config = dict(
    head_dim=32,
    rope_theta=1000000.0,
    attn_scale=0.177,
    init='normal',
    init_std_up=0.0312,
    schedule='cos',
    train_tokens=548300000,
)
Each number is 500 + 50 x the weight over its row's rms, rounded and kept within 0 to 999. Layers, rows and columns count from 0. Numbers have three digits each. The size before them is the row's rms in percent of the matrix's.

# layer 19 MLP gate, 640x256, rms 0.0795, rows 95-166, columns 64-127
110:478531475508506611416533500522488487504549602576544492539460433496353576523463532496577506571499481535426653504475542512484518620460480379511530542520514592554477541552509481557484495535496473
102:470450545542505450504475433472414507586464582477523420487512554482491508569407421547507523518538378494439538445466475509542441558475525501514551477609509495619424538500472436517465548567544503
095:517545492546555542457532474532504469543405498449492617496573430488496537466512595575524463504444482463453521527486425468513560478498509575509457499559463569457478495534484452561436499428509552
103:453541517502490520603475449505505439510563526601465483458516514483513554484514504515405483538528506392456434468612498473590488420440634538520465482527548525546502521464543562449576540481550473
104:419560436409533491560495419551525571564495608481466532524588484471425527440512522454507580571532464471478514493488524544498521520431453522539543519504568504502637508460586546510561444542567494
102:474517609519490495534575473425458482471580489575527509481466504577505509482549450576418530602493529623462521426524483603468521502506455578533481543490470427580588535447490505548508512561453455
098:426533514559486544486488479450462533471580535487492573563462622474462442410507403508459494612371468533462540401487548564440458550462444517492521451514515489574561480500581484403583517554495479
104:524483476494521419420524450516442480585470544483536423524461515561561422494480508399519489567484448505490501372469511616478423513490390463552488569536429552439412540405538361531594443484489510
096:473528559471482470393528478488521473540465546532533527529477507552532493547470466496603511468439396539589540510496577477432450531529495496500382391585403471509501493444520500527461496418432643
099:487555482509491469368472421512423508481488507468426499574530556470421576492490590394515459617533423503559570514493507530482400550443467548530569463452532441478486459511539514515506524585444488
098:504549546472599530584442506587518457464534428526529570489435630513522464514521532502452429482525481513522438478574462556542484470478441588495540534567377541484510450455619462463555541551481471
101:480473464564462502507498528589457461493538549550478553608491513586442440434504536500422388453452407602453504487491587479488576416470532505503483491499531395459409630607397502450470578527499493
099:519453511473563498499549559532484518580488585475498495453556396455494550447442474495524559469494560457444622510499522504527448485465529567561466476463554406542531548531552467534446543538567428
098:556630565551494514487520373527459511476484543443500495497476485457497564394466498484577577538550463466497580488480531455524524390513438437490539504512550475530473579541544541518548520486467474
102:559534544441490516421523408509544462405559475552528495486615607558473549500441557419499545605515551452476491551599461538428464477463460502527491547508520470473500442497522503467520535490467573
094:522539516559404560452438458476501563474465472495407594506490498502542450488450475509508459476446444495478514462554532439409434525511473523608372532509492503454412524564486563492490526603460509
090:540602515578413479453564419498409519494370513459533481495496444518527468487480553471522453485466536524457534462473515527502553477490479517574363455509493480494548489482431420441575498466509587
104:461481486562437448493464512541572492427531459530503540422476425605458413511505475444469500457497406496551470585523519563510515501533445493473479468518529492477528472534531503482360446510507485
101:415453451519513495496466511452429485534530492460496419413511528579456585436481506504460389560529470436464504483432499464484546516553481532477485541492583488432651375474473536537521473561402450
104:484510470460580487518571483511539420472462486477487514520510610499460475555478517527521492561453453471486554472439493508504467473547562402537473527523441494555507457474537581550423441523521464
101:468519466483445470541501499519465486506469516500536488522540554484479531475414482458353509504529418515474600462421555526534509500488415503492455556518516442513497467539465477426606485494560513
108:577566572498609456364527480435435456546424491471499582557522480423425529452474563472518497566500381559453539534482492584480513558526475611580479514451482381481483542465512472587500514479595512
103:440483561441555472432436476538469453516484534593503571518571543565446505501472454420482602588537484461477603447586513504454497449495495410494547403522554493452561588533544495455431504524460491
090:559476460512547430580538408533475448536482508561500515565592448501452460528528443465558528489549408513457474562513477489429543593520420420493552565517474528529462557541527534523571588526554304
103:595499515512582553485546515504425489451556467551488479537543557457461540477426525439542462450456551493487509476537563448495394509507488549429518393484517410549484447500527499379503514485516468
100:542590544486491485573535476508379522462530477501389489588500453463570520541467506506496455503498410516502522506471576497545553491495479515527550481441538461520503619370454535544497590473571419
092:462552515486467558434492435548484493478474568536444505428444597545453494437473429520506470450537563462486417419587502499450515619520491483537425448492565592611455492565445531519454555524619499
096:581498502544546495437468494471504555536377509439464508505491481528464504485473520519540527555461464389477540488459466503491496501566479473519486561521521465487546489448457556574550498468596499
106:507560528503542542446503510515534516451487506525532536447528544466520474406476524553482449497517528500501475499528512517493581422476476518466510444565500523393496488499556522498484572447468489
105:479444498462410462522543456367495557518453515512516476473549521529509467531524445492526537511487481493518508559555536633485475610568473584494452492468567447542509521511564508517455481512429406
101:421480539575481520513543464449437502441565558535498467447562472530539516488547503559534456467478549473494532378421471502521455489454521492545545429423537510576489418459541558514450546582496431
097:543653566569438530485491561517559476427448460443398480376423573467482496431544477511433474476527522493472418502507479570514531547410434504532408444502467467455463474480584529465443493470561528
109:516527533554525404482491461532515405540425553501493470560522521486486494481489501480559551566498402518475532533592472485458509429514488523572466515521445496500501470517416553537449515513480461
105:557552478484557515512532452456591512491530484474593539491581430448463440547445468511506504512405524544419486483515469579491534559446500533528589552544485554496530454567517469452464413535383482
093:488490550437476473488542512434458503495495527526556498544457534566472569443460463478526527433436529462549577523564499441524439466513567456452394418401514480525508521517424457500545432494518429
098:478555462508552432511492577549495447543532458449404522541585527448464497526531506426478452532471546524468433513440548543548506507429327571530554492517458451454599521435439470437448490604544515
105:469552604509591468554553465490465504542498498487513520533550454394534548471563464456534546457498419458503454466561580465529546554502450427615496582488550531520525435534547544423500522478494459
093:519475440586381494501560586465563580579504508412510477576458519449522579388412492431457517562486502520450448490579590534502450525485425505606520454481569505562513675496515439569537513528430401
107:448543608439424575417589581430565517472492518494522506489510537504431474559513504478460530477483497553516528535603517596501512445492446451522557501512479533524541549515527555485546543510590555
102:564516494555435514400471459531486563536514521508517444543573565431481523516454448541515457486432533575500636523587454474485476491517540519472413488492502532597518512462508604538521570545593450
101:519536512590533551442489470401493455562612510472547440527539416531522494394527594461531481481403445550503480449550499470519497498568422499482454571387505448503502548504484530490453494562466410
102:450518524564463430507472464428448444475465428472581514530562595505435516482449427524466542404464497478488589538484583535532583542533588459453529477432516389506551576490477521490524510519550466
104:461486533536474517464502402539537494432459462475558571598454560523521541524440511561497482565438571541489535539571385488422480564473523475604472486520501466592413476587523490549463578479477465
094:463497494496497523484400512490476427594445502459497558569502508475479431517466483486475444513435420524593562475556433548445426523458473592526382502525465600533523553441502458548445536561389430
098:568555512589471492462529501363455506569463453459392559552444425494527453391504520435536528535475562596484531502529559504479463413474507482449482430539494515527482440539498573488458500493518506
104:564456517540511408550520522528464500582413454438529528500558504503535455504584542518482575522540628546511501488438509472433523529503438521418484459450486505493630534461517567508439545543469421
089:531545508509456483479546438517486466448549467421540490474459518448529380432571424434510482447527442523508396398626477587476449486498498562523552479518539598488510456450477478495598517481530509
102:485465526406556485493513572458499455442486527501653451560474574467550555421494603548516565445440464546503624537541493571546585480491462467506401462460470443516516513485554577512452440472520487
102:521486520522550468566518477582576503510506506455462505448579602474415501599550591461493511494472569457505487455438364517426461427521493542541596475435430448441511458501528504496502483502546464
096:464529571531454501464470501400487507589498435407466449514445454403535481512490470509428532559558424515582492439431558518498439459500502455562469536489508465549476517548503505545518378523556495
095:493465590518460532570413466466466422500384430508560571604548487486520521403516466487479534418534499438558580533498592464484468577446495483526492479548493458453504557451468487502484458528567507
097:508471476484542517519557392493601394544518509470433443503503559468517505488536443354570499431467498518498536545508525560469451498446372418523565502490536467556468559449546462469470564481502443
096:497456459593498486497466487502516520501513494523548506573489490535597483450473484543570405471545511496542529435466433489451554554457574455446475489515538484468501456483471436504505481481459527
094:522443570514451472534497510424432546476524469491573534663456495476566471393582539475551522478588514454567527500498423495430513484566535512542459459600460461477492476438455474480500480484505553
091:569473444595515371517508403452559543545504439463631484578517545473501406401479520398657566584470562452525524510457450523460493496476509520488428516483444511491509474517465456510505433477531575
097:560558496516502512461441524489569403555549473563533512502426589582407442511507524425409460566523455463444467391547415504415488493497468559436531530562397549538443524499576512508502508444486484
102:568441497534572470473476489422527492362548454505608499573546546499477421522512571480387539490483491413496416421574460537521610438465392531500555555472516456482546509552599521383455404578508518
098:530473603488436538539532433461437488459568559528541509532432548611579502491473461491493502514546531539565395514482460541486570504433453487535420485493524507452485451532507470466538516525619409
100:493555553519544505525408507476445526615512493463504537539492449429504554460508546568446566464493508538439486429491501474513458509486536656485409573562584534537462496557436438580593464598587488
098:545479521462446472429501527530558495416482583530560500468544620444415546393461522532514458404572599558525512515520472502444524457468425439518527445428518519451560528543536598456443493519506465
105:490456495472658501532488535510451438534499501395546486439543511519438496497427454518412526534465537600437560443486441511528559457460433517505542556447473516582550470552443442482440419530464456
095:486520519555546462461467532396511538506495513475483508449488553527479574528515561468408483447453392668468554511536503485484448472515454485530479433497466451593488377524457482454460431493508532
104:508437483502577502423436483490436532529514555491522460434524532550404520540502563516505496469454514567445529464492462529515497491457460569493441449602493502530555433548473520492548512529490429
099:396514432561460486510470412566492427587566515540538563556456542481481435492445528512624481489476400431500568452473431517473431431621450495422459556472534614479554540539513489520513458536532523
092:500512483397463545470498475465569526404408472529528543551454551509492464471537509543519433490497504453507507443506576524484452567526516541503364511548475497459555463491524410511526499476471579
107:474537535500591562542481520516481417564527591540444440505563523542342548522378468490511524547408505428574518476441460540551530562470507494493462535465561511467514568454483386405526402442470455
098:408518429503501551537538445445512461481438483471579449485454594449468541493467475495468562473485453560471532522509557510543548492528411635528510501534541418511446520498460526515428488488461439
102:470541511585501528450419537527531513536502483406546501523522513510521553484566444514540519476574500404485389526534563513445577541539360581551484451503539492498522508601568423516521519492468429
105:562496553509523387504467468525523598464493500440481570511483486415398495465474531355563479597472484516459522548528457513524485488518544593563444423557445536556518512556522459437522560433446444
100:467633565502562506519547510541382439537476460530456498483481556482560471534444558531479538498578459456512578547554574484471487472579509515503567481502377553532574450495472481455444425505466509
098:589563475479529454518516462437501385501494555507566558556456553474549619455452536420518510517464407452493410410458444513493456450470451548496565516516568506511554586557439512498429460582502457
092:463463513442501494458542483469546512522537540510586525494444517586569309428504516505407476455561528485635585527517455486520516514470480478389526528498483522514482469516554566518520565519589547
# layer 19 MLP up, 640x256, rms 0.0833, rows 95-165, columns 64-127
108:512469490525404504523388483532465496491472518514519462500424473485673427517598452572491561539469504567469524483590594467470417509473502617473561602517420523473467537525535578551585496460460571
101:482526451448505544444521517480562546492529470472441596558510497515477433480464653506553459429530474527502466471361570509466471448560524466478410539553580476482570499541525498483482447509554467
097:473479582549546533546593550574519543484480502421478515533527580461551480472512548565452461474522485436469567548486480500588521490395507587515436555466536491462492450554485490601631558522477442
098:561539525516410514536554438482428477505503466473423599502457598516571597540546442467488510512500376496596530468556525509568538508484480460495418444522509466562509502514424418559459574492509381
102:437498534456590503516549347515502477508406539534509473508562536479515458453513480440523537451476475536576565530593424527468570466481465519561469497398510471370545515532561431505495486478466517
105:480498512476476619468468515614521475553443554503504532489486498551481459543432491481561541535572430477594437443486499484503597517548492463558509526437431546400490557498508517385500414448438496
102:537533516430513559574592477524514427506477567438577473586572549471486516635451486532490501405472522493406435514628547486512565501437562462410520483540541504515498528558484520576436569355491422
102:543466488520505502510493465521619608541452587539473431565518496532461526507484502571508439520481433578474463475607538503515546611444497525510403466491521557574435630524545584507515511459492437
099:565592349574625467557510446435528491540526525485558572497551458474487446430501543562481497487532464514450526503474460525551501512411533449465472492485568511531498465468494445451508470510520494
099:513478496521541508539407491463503490508522512562540499396451407565480436491436456518540492478514557572564525483473448473474376507531527540468522524491492543482495437461420415490471501502381429
099:528435531496528529463588466470532421412511513469481398519531432474564438397539546419542464516499397513639435446484526462450556528433458511524480432438504546526461440422489406433574534535478557
098:463637480509504507506527511539450535444479531479452424491479440413526468560489512497471635655487593585520523517430533469528469495494484470539586536519449471558521509426549521611556480432531472
105:564446531516468477492551493525599451484472504471389469440534571578526367471568551453516453488628484479540465518495495502482494391431444415540492478442524492488529524503465509502479579560515513
097:540524483543438417496401568398457491558510451526391512457542467453499525483406533464568468520554559485476502455451411526519513494484593516504551582472463444466470446472554529464513498567497527
104:453483517516455568415522559502464499537474513495463502475538437583540425518428487474533470522555501571504554490468454523411472528488517483451512482523545580566537455520484573481501556501522499
091:569488438536475518467493521517441509472481496530481415458480484498460576530557463433519451506476458604506561464434482522439434490575480475504683528470487553520532573542473519470446457444536457
093:475408515487532516519464534360484456583594484589528562497505516479473505475499448532427538459525493536529503406531529482437428497467451446530441501499444584524473453512554451485429469512509448
102:550519458542496379485498520465565458503496569564587424559386507476485517466483474384384570492519456506479541445500506460505520515590566433574439479444498439492431468479499534424520491472425487
100:493548457499537448541517476496503557440438470542452615568571493461565486507496497534551519450437495557535575430451474440498505616540529435559476475543463593502528472538458532506522598434533516
102:473458565579508418563524538625430434386479498462412526467587579487442441547484437442411494452423448557499462557521551509508588482494415491453491489529516535556542487581520492539581411545579534
103:580477500394471610501541518458476502515465577462564647551480457536458465577442536497416463582511553565596493439565543462530494463471549538466472491522329464450445532510490447572541514545454532
111:508464520624455476440514494506528560434516547524581590487388478440481465563543493472525537602491442617492498453473411479519490518518476462466476532488547484425440483481518380472521500532458532
113:498427512580542614422581510537604483416487540424580519506503517450534523522604487582567481534445529433492552488441515471497444452454442548404441500463477489565479550567489569495449528401418478
095:461526574454496437446434486550516492461457503331477507548443473536557416585460499538452442424481498444418493432507491481467437472483445543536463486557539519583620458466544476473529462464445519
097:537424496584513489537568453481491491497417551491519532443579520478427526411518461506484552472414479492563560473525465537531375505516496480588515504476472458550405484548491534493525531443347443
093:511380494587496496409466483508628480500517469547503565543462469500449485454499494487546539473481478569461530488495507527457432476548531475582481549535397534439578399585495507465539374515469543
097:503509494516472509499499448605472550411554527495452365501458509467517480517451393462542497453469506483506456495545562562530594577503458526521584556447490495526595491508535502551567426485605573
103:559511479433467522459456488493508534551526439469502524489536514545534401381492498523488372459560454453510489469386573498503448472514550485524430529463463468509446500429408513532498480473545535
107:553589575498459616517446476495475499573481476548526464514574455498484497453553534400549592497502518477419572492401535491509404561533468447498555493456549536535515602578548477552458586574426446
108:445482513563471486414490466415524468498552555525527525473420451491546467548607488528489535474534490468553478502561468516456541542505508502457454624540400469575475463447439568502517486493518397
101:461618447483455483534549490557473384521491551500467453554505473450536610493517499410503542449456508464584508458425471542500614459458545422488545517442566465541501460506495517576486551448493454
096:479505459530568588545522514548469460526509512483519463566491420528470558556550492480457488461510483477435504466413531573474505538504499409407569494563537461473354614466496511542432526435522550
113:542574495479515613519462422521512381469539533500489478515567487458500461475605500370461363576481432459528579540507573612462501414548465583427618535425523421405507619468494508527523515502510395
100:471467485545463476484515523472498463476517545468477583503436512517532397569476415551531427598483578561408464538434522489487540546501520565544500483513431572488537553515434614566505503521621533
098:473463468524430463521514481529544424447462458618461570481475421360481438541595509544527529532567445535468435535507507459553438496515439485442429485598491558492575519516500505503508557503523489
103:490584536469462490505521594544495516558455529536552446480520568478513502442500504386547548464519469505560416495517524428517429542446398543516542534381537485369465457450485460536492455502452528
099:585492456512553506463483541536451496489565500508511471396491461575452450529527480489538535498573539524573486384451567533452599490531537588434521439428452535453480536542417503455468510537544443
090:555522441450556533531459449556420582506618524467517564591488516483466556538471485486467431561518478504516517458469494427506479541459449393602586575442548469628581509541506540407626538447461486
100:498474553495525482499550449438454466642497429522538511487586520443525425580515629486531480537572554468484514503581583511465542436541459494524572568523477434557415467462582496447542523505397507
099:493381483553541524536426413516476555558505514533430475471509463538533557520496528517497579417485435434614520527515364466398451447581454550491525458446494479494504500423586544531401461524446509
101:464484456526403493497472464470437489494533509532501516439582426500442519533469456463507484557550605553574541450520502505445557462497494473489531495467529500543510539548547632430385518413394483
097:483508550520454568531474466517506528527520481546561427507495531476440463433531367571482448527484458540521457531426544526519456545482545566415437416465498533499495542539589366478547527560508541
093:449475514515467509441554477512454504410449583420499344550502341513550478423460516400524503507568485474603548435527409497422481502486500432501489525475506554458522489536429464488579499517550546
093:560518488471523459569489434494574546514459482442505510555604479489507521452554513527574523477490410465604540486526418547444464551526544429443474492530477587503490537450514420576448499597477466
096:514436521468483453516508613452499465383532527520562532477437480496512473474521553432521493422508480487526535513478508543463500578534460523598513518529407552496552409510528401501500520540417535
105:443533378588557506484474589519535544528557479471581454516623519499496462562552472579495497502577418514457445516557498449485473430502505511429500479607580514486487477554358542478495543490543487
097:522506544454430451476525474492483573493464537494526384519457378461566502503618535522485647532524497556494511499524591477485467536554595479625539589564443554565530591450459620545572535477470547
096:555547538526513413537546507410549494522603444527481478515538553483530463423483525495459516441581531462473493477444529429476491538514524518520520492523550492500516451439490433577488573520559512
104:479494577549536424568579543565533537566507438543554450479475428492494578454439470516493483595410485425518481524421593562540464543515634427430478493515464483569555531514497460468477570488498439
095:460501562452477437542509400488446506560497552445485459491554530446530532576626490541455532522519530622437448525482536521498499485449456504520550561561554518457507584538426535494560511584561457
090:544498447455464555444510474531515547526410486510596480541509381488576509453543503478537427408491359412619551438392486444460511480483529446563485486516468527450535485491446424443528419474535590
093:416554537534529417500375567473529478575533462547545532570499545555500513600584476519452460535538462399493439529615513445472437495496580481534532569570494566573475425572553488458544548452486478
093:522525503479538406487535470460428483599506552534521429547457541406482488574373607522441531617491393515537432502452522490538528429634457429427535498494475435526486485438542553543546508495557453
092:453505566417471497592504532560545594576521581487543474530523518498547559480522476507420557473377504532558480498528603521549443501428490540535450515469485439393487501503511489543514509605475471
090:494481447566449538538520505491624536469533479425480426498438489439482543424544500438453499438527559512550596558473494451492489498486513464459483542466514437583514511511493422481423482453557584
105:426528462535453444521486548393529449555445509615493578436490456548508498536452361462479518422501513480569541494487442474545469521609561485512463456459498523511502488470445538479541466524522447
099:496575563565440509421451549435572431456504531505456504558508471607490411478463576529524493479425523502574622490448519466460474469480453499499479423457507545498581477521574507423532478529621495
096:553552546514444435449549481543410516470479504481492514566436542442497514467628529524442540494476402576476448474496364503502480521402477506455524448576591492456460488592438546477488566449523600
108:425465484481458401440432508540467535529442638451613501514394522473521441500411479504552504532624426499545487523467545465471495546539511417502547533552465527460459490612588493404548546438490497
101:547519431576439471483469506388447402510539448494500429420497553527434513483506382408479538459527425587527519465452521399469489497531499530453496487426508492516445565451446514429537529450510526
105:484558603502460464461579481570466488553545523447546501481481522516525491467412433497494409509548463433510495572494533417430588421470424474426500624466508457486566493513509552492584471449546412
099:458513510485525567406519484519483586482416495461517478499491516523518530526437479492511471556482446443417580552509617476499435456475527554544464628490536396532557501514505481488542586543440583
102:499498425511442482515486505499509464525516506433517539478680535501516447494457535479440558457483554476542523492465461485479460537505538492507511537504452437465501536485385518528518454439509594
101:394530448476483553369506562474392540505489539572470616534513484588543544506526490520501522460366571519482446477515527565440511521524487450493540489453570574552488535496535574501494503532537475
094:477487471600515478512493452559375484514593512482581535400498483442438501546410517463554455575448538505427429500595453501500517476485516501468474543554452527490545543531561562457447475527513502
106:424449583459569541585480492490538523481557495435517530487510422455574501545566484577570565469522457607568462539513496471502515580471475624433571483529537502532475512507541434581483494472545562
101:519498593590461476382630512485490442582481496569554583553503498536544411527502533428503494517511542567550458449517418435424543419522538481519520478609464488490538555529555494460508540447422526
103:445580480503484340524497520608402535476508509460521506437508551465479540560477467527493560436561425446522513573512598528450483428530443492444615450497571545505497527497570584466479493507512541
107:522497546491425520492555525455470505449511580518522440496476550479500410459538468588516543496468493503442517426506432448491429428500459400522511495500530531452503494521563492510522432487499529
094:460452435519447470555527523510461501582534488623560413488505539453527434554576428525550513431442510463518637447561539471391467559505542540425471442482515513482535559502536494430477506466385568
096:501536470458545512409560572463473475406496466445460420531506551575564496536550449550571373591447565508458454444474662524533575530485426443489518549493478504463488461434553568464490482476441479
# layer 19 MLP down (transposed), 640x256, rms 0.0793, rows 95-165, columns 64-127
105:509526528591553516575567448600567503554484538641481456524477457464487603508486537517543414518496507461407603478454503442451491495542455402482494481495502529529446485511497430532458512594510470
104:555523446452640523564457518531427526487520510569458450562554497562458503483440458480461500538491417523543474536469572459550460472507499497517478556492492540525535501532474430541539450522520519
091:496419498534428456555458541477504459481571504466590441504480535530549480475474502445391606520444474467517431392482572443475583513502472500521539471533559466542506461471459544458544466571464514
100:519573497487579509565453511463481552534563487490488462454502494531555525468456470511541549424556518452462474506600467437496454429492596556561389587555489494544469527442544476505521569445441519
098:517511486520460560498516479469488612487511553342518387521485512516496519636518456460538537489570494531513499482568532530505470515483479519527439421534502405491515545443559493500457485530577549
098:458504505438529519540423517570526489515537406478500483536493403444509381423468537465507463485504426498464526489503473621498562516472441511547530475469538576483461495409539486515545403521504533
098:483545472501516484616511428445469367471489525477549493556447546484498493518387441483424505527474454489420473465474434446475443537494522497429521451542602530476452462534480413516481469469405528
103:572447514490473493495464448517502475515611402420537447533636493603466551472544447525455560500441589552474534422542530552528477548504473424432527511556572424485477452431513498511490522417526557
098:518441486523467541518493560453544405475503476468534554516446512433556497550492501484455474516392449435470505448424424517498509453531494611484553510485560600549575451679474380511504571546463535
101:545545536602481480442516548394403463471474535539472439516475501514507524530597469448518514523590460448488532529418393375544506538489590499395549482473539479475569530449502542545560482559549388
098:604400467487500476490495469535603456469495491526518456531471535539514432544444483529463506489561474543579436462565499518561539450461491464475488620411493455474593537510523475568476498624508581
101:535569409489528563454472474459431480521424538555583465493583522509484521472525546516504463466499537550444594495512578464422478487481516516516477496537535453526517432582388446466522526512578523
106:539471469561509549453608520518496548522508424453478567477410509425482585500447510458587446517634459559501564520518455392492512489471502435522454444505427426479504516537481536483530510458570522
098:421479465563496440541533505518498514466478541469524582582496517427476556510519414435467446534466575417554598505390541487470511557503530561474487376537545571534459602501474457432542481556540464
103:494411498582502477384562449539575509494461404510535431462495490428492567485483515460536661486575521434513459531440467528457571502495500506479474501506467536500506468481487512573559582556444578
093:515470510443499497508476434543441449531468572528532517568453528502557432551551532495492530462526528483495498498539483567478571497528440529506568444488478485508483458508487452506520557523466483
090:532505518476410430495521523436490404511493482461517421582498454510545572420533376511475366559486470483503415465503536503497539518459497512484456511522462486462520505450439491573515459539608551
102:534543578525517498474479493401469535557563553533417536598445448542473592494481555488475515563555540454477507446548407475451557477445547521473509599549513513552458508361496504456570517471524551
102:458486501554505510531424574539508569428484505560559575539456451525457453491489500505512501499394541508592412448569519461539483522470467592437417504465485547551530386577471486443437483547472461
104:568514486501449609489450475483533502534497436473543551605480462533541597458480501455457457469507438530543538553460497561471430456491575623468442465460574481461470459417518389550463447525429487
101:464498588581574534493479498528534531542520473512565497533562523446565470526500442593502552478543565517549539539507446544483556445542534493470563538471435515506618505507535465474501581495521583
102:497442460494545472471475384427542534542505493485529506545456546555553511503478492451503569448516548465505455456481528609423417496596502446352559530510447495387426467470481564511559520473462462
106:511537497534510465609518538483506514520465510492455516515585518433457552419493485440560587515506414543531544486598520556486473512449483515508532393454470537494456558502547477508482547554492484
095:542456533489529454485411472627435509467512475478490519533593527527526496492564458488551475536445490491415485555411439532465483607426447434425545509460410536612513439497516500564477540540485520
099:555569513490543457394494471513515448605404544467554532364513458545476451565421524526523465499436499550486476533417477525475546489476490389423431509515472430580479537544531467518425462565542496
093:417531559456507522556460535439392466459555466540482479506522489520649563541521450488526479560449461448523478496477572487554540472453539485457535453484549452447438627408476494430518569396479525
098:515473569603578456596496477470472475565541516525623506623533469542474496534439483429452544536532510526557582527497400473620415436640513522468503480490486513488547471457558382514500470522365554
097:536463444525506530550507401570535476502463465543474478460547560527492455512485514384466450595586550584558582564519569437506519479463534468482461456472537514445550414578617570519446506440438514
110:557448552619535493498514580492526504483442484532532638552562537492502612400482544410528494513485462503498391537484547517448532476530439477494557489453537547405509443477637487518485548516494534
108:577570569545548498476552645591556496499478461452466426448450448488516431459510499589429415436557457599465425470429562449424498441558492462483499384546490441544520494482455457455550460509483475
100:479497479481464514469516455487488489489457525503512532549433473484496458530474475379497463532524418448522482487591422461548515568487494530418458558516455536477494484514563482539512476444494454
098:392412514464579495438438484510447493471512551489531600526466468491428520495475432519484406493497464581554546511529432449596493553396485520483489475463400552515549405496458513523483532494524468
110:433538593505520422453471490446523532518593577488444466498489480529507484512479487498443499549531525542522513528445460472480490536423498538530460478502526473376431486445499480499525584477448524
100:610539626430547508515525497571491463566519439462529409411457456500588540490461486521447502425521470492488473495501485536435433491509495485412471422537521456412557476456476515542497477456491571
100:516488518515462494509544399450372454504520521408559493414508497482470440459470441550452509518514509554516518489563529463531494435546555502506489512491587480497483511519410462366493538514558514
097:560425524404392517549467564575538509454491487503522473519558442604487517442423482496514566407500531473379494473502507418503425426588510438483484357513518470562497500491485499606578581451502439
104:522529495435441501554563579469476448455553495452444532503475487360538524458487489503541517504500524583499471491639515440586557423412538495532494578534564511512524533438529494503493503538489510
095:478535522546535523528550500513472463457472446432411478522504491519485402456483601479551572492459448501542549467486420452501490443541548557508499501575526489511548482527553517482471446573516532
102:487441448566559468591376592495537514523528551506513470501477443581425621490442497518478498526528430507556525503547515407509537564480536566518540588447509545492514495530473552453478470473428495
095:519476507430510415527534478565503477512490497496495494633524499460521451420475505515479419470510504469386466626493512574504491482485490501472488520473434509479474522520472590449516409488476503
102:473586504504461444566589551457383489505573621528493505423499532446441459524436504498468437481536533523461515568476542495471473501450494458540525428533472490527560434419530564471462433526501538
092:459509447537552553509490440447474422550523442502524451414509494584533653533525523524480540512481505462539467471523487441560491537454512529490462456474380584459510549542523513554452525512506505
104:519451494548543497493567457492453523465581491388520439493485472482473503425432499582452416561613532468432506530453515591564438468481498576435535500489557414565433502538543452460410579492484524
087:463436524434451500463455458456537535360501387521579509529405571511555614485581527452587570479551524469479451440523518480533488517470456464444542572603533461399504488427622501522535513538436430
099:495499478529473487533504483423461441592411618478562515449499445554492561485470553511465551470460503517539478509486521462409540522514460469539403382458614479504505565584571513494389515434559443
101:575477506506526564499531421524514479468517482517470540558554446558553444487433480504559505491561493491468580521542533509577464524461426496475383419454392540621481518472558551404522569533476485
096:482486512452533483547504561477493487613485505553518503468451512505380551577404583543530563545511518510538558548421448564496566487448460483534479512446570436586517506480545433499467505556526508
104:467387486434467501470477531460442450552482448490434467503527489444566499563568551544539546459487461498527545518495550539460447544541552521463495561517517487524506488414451582473511494501494566
104:507556451554487476543475454496549460501497443520463524354429464453510491540535621535471481470532465468484536460576352463519477533556584545486481507497323502485520413558498518574558493450468498
097:505478576407438587432503655481497478495515494423412519472632531403492473512485559532458554506583617548493488502465517565403601646567558467415453491483457486442532440535491428528518545595452532
094:371465550437517444563464491481429489488445516570530558545464533499449493431453409501384581442481443465485566528541523473475505518422553470489506518445505534495423472555464473471550445583516530
096:551451481583475474515509447520497438487485555386584484430587539498561518477500481507503571509453562496552618458469515474514549452514463535470415431397533459553564486479565490459439520497437522
093:493536515474513501551476539450598492510543587504511495523498529425477520438518433603474577590463520511525404505486466454491452489522515501466465415613429462507439494475550500519509448417560565
092:517456610471529490456485448428533572406502472546497549485468435488473527470500499530482549515540434533573520504508513562487590606467587501487446481449542524489466570474500472572490477465444594
093:459434458477567395432457541520580508525477571550474481407474526519521508523426504477479506544509493505503555503574437526496482513484584501490460446541428414522462603471515524429439478507560524
105:447475436545483450533481531518571593457481432539501429478438465493543492581527463578522508496474521451541458540483408466469534558532509524430584363528575514537520453489497434480558500572494555
102:452500547451468572471608561478456561602507451442524524396511445536475464543517493537500530548514499533578508513553511551519505516474581522518447532524474495543437572488512594468493535481508518
100:564578454494527498495483399549528449518435581430433490582492517560510544460483627537522493604422509524467502487584535484531541428445510479445476490501524559498534514470518570510538484541514522
102:513528404492574421475456440490512480540495597497575583414549556515545474453473488518571483473518423486542532548524575480542534475534489429533558588438500455478526449563655505397491467459493499
102:494468539562440450470515513468534489442432521443560492513524551422533500414486474371511544512472543551508495509489440570465538554534541476579571546603513547421491485495348465469464440525534498
107:595519598430593440490583510546433467480512460512547508546587528484504473510502406486462482437453414500512580578538523536568509473450492535500423428453556537479527454485473540544525460480496405
102:538445482549504490512482422476456531560515523537502427505485437586542491437516501508542517491403536477446521457514427495564492531408383494597508503415478519476519498590384497553512464462562481
110:542441513540557583495406581498541516541594549458482400457505498534540542578550451449595530430485562498427547483461478533499550483436514583478459534483560513451464475560416471531429439514466580
104:433444463557447577463516530484442404473453470526497525527468432469427462466504449492507414516613472563527516500560569552510551486539464530467489467426558476551512586526458523581424583472518515
093:453457568554532550461463436462484441441577514537513507407548426500567469547400538449615458498571526554499409552533486501506518426472448515479447529531551502496486510441528512488387514478543487
108:503490545436513513533440527481518511531442539459517453567530425557352566575431476574464553545570505574542492520444500518533468518504454356511489531410525477478471514495538472491508439514470577
100:503473515572606507506568537474482528476478454568471512390580440647515384471533461497541501400475519519486539443498551495445513489518487381470449537512418513414544482530474563440519426535468486
105:524580500568436429499512476514529493491479473531491582505552513391550513489483553473487452608512466464361446532530401547438519500528565475572546450521509447494515507482424499480482514487491414
104:568408599468442512599495468439474474491445548481584510540475521425552415512492499516428455536586415591506548510457452561559440550536561613483420494491539472583536493540439473411410512516480617
099:604454501432524528523511412544558528591465449501450461449466490512500538465417521523463466497523479487523527521510465497465522459501464461515496546567500529532472469505564508481499543376472550
096:500502554576518496447572601482510551571608424486456439435580530498415496529525431542513517553506455566526556552425425538477503387517444506428543420380601522460553572541439403513492513579488509